config.toml
num_hidden_layers = 12
hidden_size = 192
num_attention_heads = 6
num_key_value_heads = 6
head_dim = 32
intermediate_size = 384
vocab_size = 4096
hidden_act = "swiglu"
norm = "rmsnorm"
norm_place = "out"
norm_eps = 1e-06
positions = "rope"
rope_theta = 10000.0
rope_fraction = 1.0
qk_norm = true
attn_scale = 0.177
bias = "none"
tie_word_embeddings = false
parallel_block = false
extras = ["capped logits"]
init = "uniform"
init_std_qkv = 0.0361
init_std_o = 0.00736
init_std_up = 0.0361
init_std_down = 0.00736
init_mimetic = 0.5
optimizer = "cautious_adamw"
learning_rate = 0.00167
lr_mult_up = 1.35
beta1 = 0.9
beta2 = 0.98
lr_head = 0.019
warmup_steps = 455
schedule = "wsd"
decay_fraction = 0.902
decay_shape = "sqrt"
final_lr_fraction = 0.05
batch_tokens = 16384
max_seq_len = 512
doc_mask = false
train_tokens = 168600000
max_steps = 10291
dataset = "wikipedia_en"
Each number is 128 + 24 x the weight over the matrix's rms, rounded and kept within 0 to 255. Layers, rows and columns count from 0. Numbers have three digits each.

# layer 5 MLP gate, 384x192, rms 0.113, rows 282-383, columns 144-191
164152129107157129122141109160149149115126191134098148164140123084161122103179100155128144134154138108089128158100102105157146079124133122098152
122124138144129109132159108099154085138146105187132135142099105124121157130125174173166121111124122168162148117135134069108147154121144147108127
120121121095130141185133109132148126136151141147144141136114123121141132110147133115109107140164125144116119124142131096129094140131136134109107
132170165149108106081183120093116156138178140106172128156104116114121124072132105108096144128111122126136151139130135181107126129120161126120173
116115149147146103116132141103159103116121122098111108138115143136171138112139151116126080124125133143118111130127148158127130138124117128111107
144101173153127097147150083126098089117134110146113144160131146088136108134161170149155129173118105140097101162049155164121085126143132108097091
156145104120178090090133113137081102105121148104121140150065163155111113118145112122127109122083142115094166154142140174121140107109145127137134
179121128103137114079132117101115126083155165184144142131118144101133134085117129162111110120091106136120124166119121145110103123143168115125174
140122104136177109119145096103118138151141134160098139116089128071089121101136106099115116174140165090099143130125110115125159123152144126121167
124116100140204095116121103135128157146089121116108096115108136153136145116115118120176096102139127122138157086117161150175099108110163122107112
145105138146113102113121118138126159119085156109104157155094100143156136117145094135120122139119086122120132149134132131148134080119142143101150
109112124190103072116152114187112103092132107124136128127127153152100164095141158121131114127137107171133159105117135130106127160109110124102097
115151120130141124126122092115133093118177131165114139163126106159134127110151150131109076109104095146116099085133137122092159119146127123126176
165167090104188127130144118146144127095166140101103129106098139123150100106134103116147114127185108120085122140094095177150120122116136134106138
112101153153143076147125090117105103084141148154135129165098098148159117137117098138100099148145122187158142141122156147123105092122150102089109
137139151092186134159136123096118130136155145130111139159085107139149105108148134140134116085153137123089119129139113139089175112118137104126107
144147094146143113122120107111127118112069134132147126170114110135095111132105133123114084089113091119139151091120165132164107104153156103113086
129156155150133144142127143143129141137133125181108113161113156115146102091155111123155136115158101124116153134081136116139150076085144134114088
159134115139128162124129126155114127145138129120128118125120119134104087131135183112103113115122090107142142083112143141169143167128158156102124
189154116136171130153137105126091115141128170155082155134149124125107109095148123169133069131163101106129131126106154099137115101157159052089149
192113099139160118166154133171130130145128130156159093143111094080164095123156168133142103101103076089146113135144117132110131124143134140122116
187107114112163115150129143100110176130153134186114094162124165140128091137152112111096132140126109160166146120134138124101138115135158113114139
104130135108083118101101075112122109067155129127126130129107116162114124142130116128092115145115140167131136110143123120113129143099143145120161
136113114166169148152114102124181111122122132125130109142087153144107144119173128112106112125142115136139123127105140118099135120099136123095062
148123170164079117105165102120137145103132120132129161161113055077139171088148133129146121115146149127144149149132110090124133158126144147117174
149134121180086108119130094151139094112147101114105106149139123138138154128132113131136126126124141148168160111142124102126049129104136096128152
102132107107172101140118110144122122114147146163127152145077134133158133144170167094134135176171141144085141092098149119133160078135134151129105
111142124137135127120089127141143149111129157160100160167139122118092135097140098153116120073126123140148143142107111119150131126103148116106117
125148109110151102121137102151145191164130157153101137132094082140157119130159154140131138115121082115111156154095135107095153080137158082116128
151126133124111108123145083107111085090163149071131129156102132116113130130144120176104113125128123164168119140118164095124106108141135088099132
089128128161124138127111137128120102144119142181160112160131077136147123099148164132145117142171124137112122134179133137130132170104142113129123
140126130154091144079151144088133123154122158112121106129144107170098126144101145173129127096102133105150131122144137100084104137128176129126137
122156149173150128147134084140095134127103112139141128133124145132161105124105102101125115125153105165144152122129124139116087154111113123108094
153119127131097154089116131130130171109148207125104100148088143134157150118091102171141144131104094110141121131101126159122128116125146100114151
152122145166146110136170114133123130056168125127131102143130116129151154126139118121140130100109127112118139164135150115095154126131209120109132
123140106138151103149132090118097135148113128158126089083106198119124114136144127106103108156109116156145132111125114128157103085105143109100054
175110133147107113099134090097091149136137151109134147162117103129138098092124106113134144137135111108160139127101131141133096117125153111121121
123137119113131113138145123152139172107093141108121123136118163117113103120151111120146110119136153142094109171135128141097148117135158107112120
153130148132186119117131115135114141117143160118122117136141131145102101129171120137096123151133101130118164185142114123119090116129124131112111
117103133116151132105089094153117097135122135123145130156118189125132083106133141146109091168141116153176121149147154129129135075129147119120126
156161108157127113157123142128162157130090097108151095145122121129110156107169176141104128147120131144151138128088104136139086118147141095107100
167123103148123089104147109114159121114176141131059153133095114129117106094123148168161103125112098097087143132150127152122109110148140092126124
134112166125180129154132121118177119089168138144169073138098119097165152108110114146148136135145126114101126140130104132120164126150151160092167
153129091139121081141149072123088156125118164155103139165107178139102103107117100124129132154153067137125129086102129132138079086147142121125174
152146156158153097102161103145155096121103132112156148147120140152165107137183108132141108123151119175132133119119140168140083107111132109099125
133120137124101141167129125138129168107124123157164143107137065134152137101136135122134139141109135127122091182111128134140180114137131147085117
145126130132144095091158133122152136120134155136119104129141122110152082141116124143140127117170119144131142160097150116103159129137121112148117
137175133121140175120154062127153136082169149098145100142067080130102153107105113151136117120131099185121124134166122128123122103121142133131159
135116150137154113090142114180126126145143133121117082145098149137154138105140143160129105132108097142116110119106133129148107130151149113088150
124119138164121110099126103132136125090128137162111121097131117109107106119096113115130120114113093149152102116123131124138131166112167095087139
156136082115142109109130139120160153118083169180124119131078113135088139129109175109178119117133128140149116142073116139128088101157141094131152
128130148156079113132124108185089154117102094172170087186111122080095079148155107155125089083111109135165153094114141103143130129138138126132121
122127142144116120098106098145140094083130154119136122144092126148088161110113141093157107125139118099130149176109132077126081158116135141112148
125148112127157115162126097087127145109106119181141097111136175085169101104175116141126140115152099117137139116134130111151169085141148134107132
133134114145135170131171101134139142137125132150107113136138107112139131087108138138113139127139096142114084122175135121095085097118146111074148
133130132150163117107132079163127102126137160136161106122072168119118126098129140134158135127147124147147124093126173111165159118104138180127149
172112112131080137112178112134152138146125105120131135151101059150136133122134114159122124087155128141120143147135115151110111119117133097115082
137129153146100121120130113190132118132129122132151116154092105119148106149128165129124095106151142119136145164120161128152167140123148127099127
152119119158136089123160067128157134150109097143116125121129087132089151100100090147109095136153099139166157123132156119121129137114176123103142
165126136171117165079130114174095168065128168154153099148125149133132151121103107149168108084108096131131126098130124116154128077096149109118134
130157158140150090113145118106155155114162116167123150161136129163144139105081115126136105127119124129152090133114140124143138130108115132080089
163115142165174144101148101162150151126119129122170104153105162098110102087158099171137116146133131125120105177139182149168131143129190086094112
148127129145163083145100144149127077134127115170166136138150095131125117125156140111121129143123125133131102132117136162127156103112140099116122
116117124130126110113119147104164105125122118154153125125112110132122115101086162139164132138116127149146102119086119132136154148105142152102131
122119086138148111128151122108117092087178136153169112146114124150140124161113114121120115158119106165172134149130121134145145100134146127085116
183150089158165131150105125178109125099140187154184109118086110158112061096146138181178081129130090168114125124123126129145124122145148148140138
153145098145128136123144085099153145124177151140175099144092122077139118112072095130124096107153115155132111108098142139127142093146152091104101
136136125118109131164151133098149125089129173185159068118113099151146112135093144150104148138128115173152173135105143143126120111077132140112163
164170135126136121114130114155133153130120151179107138143138149087124144107147154169139132153178083151144165160120126106129138104114159129108130
162120103100126113138153107151146178090120130107100156151078168086127109069152117129151124111135122137182093136143107109097141085120162091117108
153146081125146098161116128111143102142114133132119099113092145124118135088108109137127122148099120134097135196090137122135119127147144078117085
124141118137141144133155142128121142112160133148130106154123125135121147109163116189133107174094137118095125154080111122122186123136163149114104
124158080164132131141180134115134139128138158134154093141130103125183133122150148142131134115109142108163148140180129113157138118155131153115138
138137132113111133106106123108139119087136136165155147117117129167139159102141156149135136113126131169147133137123123135124130128110139124134074
135107143163117115122134104121100137154110134114105127150162120136157124147123099131123133130127145168136122139084127165127149149102146104099126
156130127108165113062120093118086150098106164118102126174110137110116039130132137159093106157159117113148136131094134146109146100134143116121138
132180109138160146115121127102122138160156123123159094119110114059164072097158142195141136126144145131182117085141134095130121140174144148073135
152169099122117127126166125119124104167161127159121098119131136097104119110115115156155136118102101145141147158109112129097148099144161143136105
168122129166143134128156076088169171071145154132155132130092128086148129090116118109132133120120131160115110124154110121155136107128147098098137
119113122157138150139166128133080112125106111136154126148072103109103110086115140109121114159129118123157129124141126113140129133130112156117151
138124119136115141085144134147141113164109131201095138133112126088119097114121119093142142133155117119182133116132167130113157172077157106096100
123140126117149140147131148149098148110134133115084156181120123141130140115162148153117120111107139134142121122115167144173103102119158126142147
148126114132199112152118102139145099102135140158102158130125161131150099113163102155148113111132091103136133121090105146156132098120134116123126
137164104138129105111115137108170142136144139136134141146101160107134137124159149192104118122103113121136131125130187110139139132138141118122084
134125137140161123131147092138159121099139155213152119189142093135135133144142126157127135139140148139129149131107131091171135167143135126097145
177142136124119126156138088086089104130110163148093133166080151151154138107131130127120118126126112126138154089099124114094074160116145114106151
140141110145109118129132111103184164136103147101122106152063117098110102079128127132155100130109118147108140108057124131150142094096137103124101
180181132130172148105151134165133156110125167104109115123080121074161134074143141174100140171134123136137074179131142115126118071151169134109165
133173118128128126122163118153130112122141146123101113105152138125155095118158145127149122129105144123111116106115126099135108092118155119117106
131176121112078139117143087134120131089102129150108124144138106124116116114163164088077136093121129145128124097122127118164134139158140142101091
149157106148088141103141097167157170119146133148147130135060109125090136112134126188078091151114072180100115127129138129129080122155161119105137
162108145184135117144149136097157135126195121144114088152119122126145132137140132137137137158143109134093128129105143145121107115166163091129143
163148130178118062129127076147081129086181155142129122143131111102125122080110089126173123137104098159174150122120135155153117119127131101114129
143128076122143145145154104123105084119101154130138145124110133149145145126124150153150090099132130144144142093127121165135062114127124131158156
099164130150110170144156144104166160106104149091156121167092121164107131121145146125119097086125112181085109137117123105115131165137151143128097
130141113163098135110125119168140121094112118138127125158148147127178121162138103118125106124090118111199132089122163133085137158130146107103113
150126139146167128117138122149148159109159160138097174131123176146113129103143159155164123128160101116133154105130163121130135104149140110105159
135136114125111118112128123187152163095093146163152152129082125175138098121123133107138128170131114118138129097109165136122137139099158142099127
161109102171137130092137124138140098102126149121150098129089144164127120109140140107176094122137147145140118116145188111122109150172137115129103
129159098116128190132136157115145136116167181168146124139102165140108109065112133173105142152107111126140114124133123143125111086099154120127114
149147157098115133117098104138147143140120130098145117151134148142136108146141156153129106115143133087139175147123131140139114137124140137126155
173117132146139093126149134132146129088124140107135115124134161135146131113166181087128090112116127102136136169125167161127125159116117173123096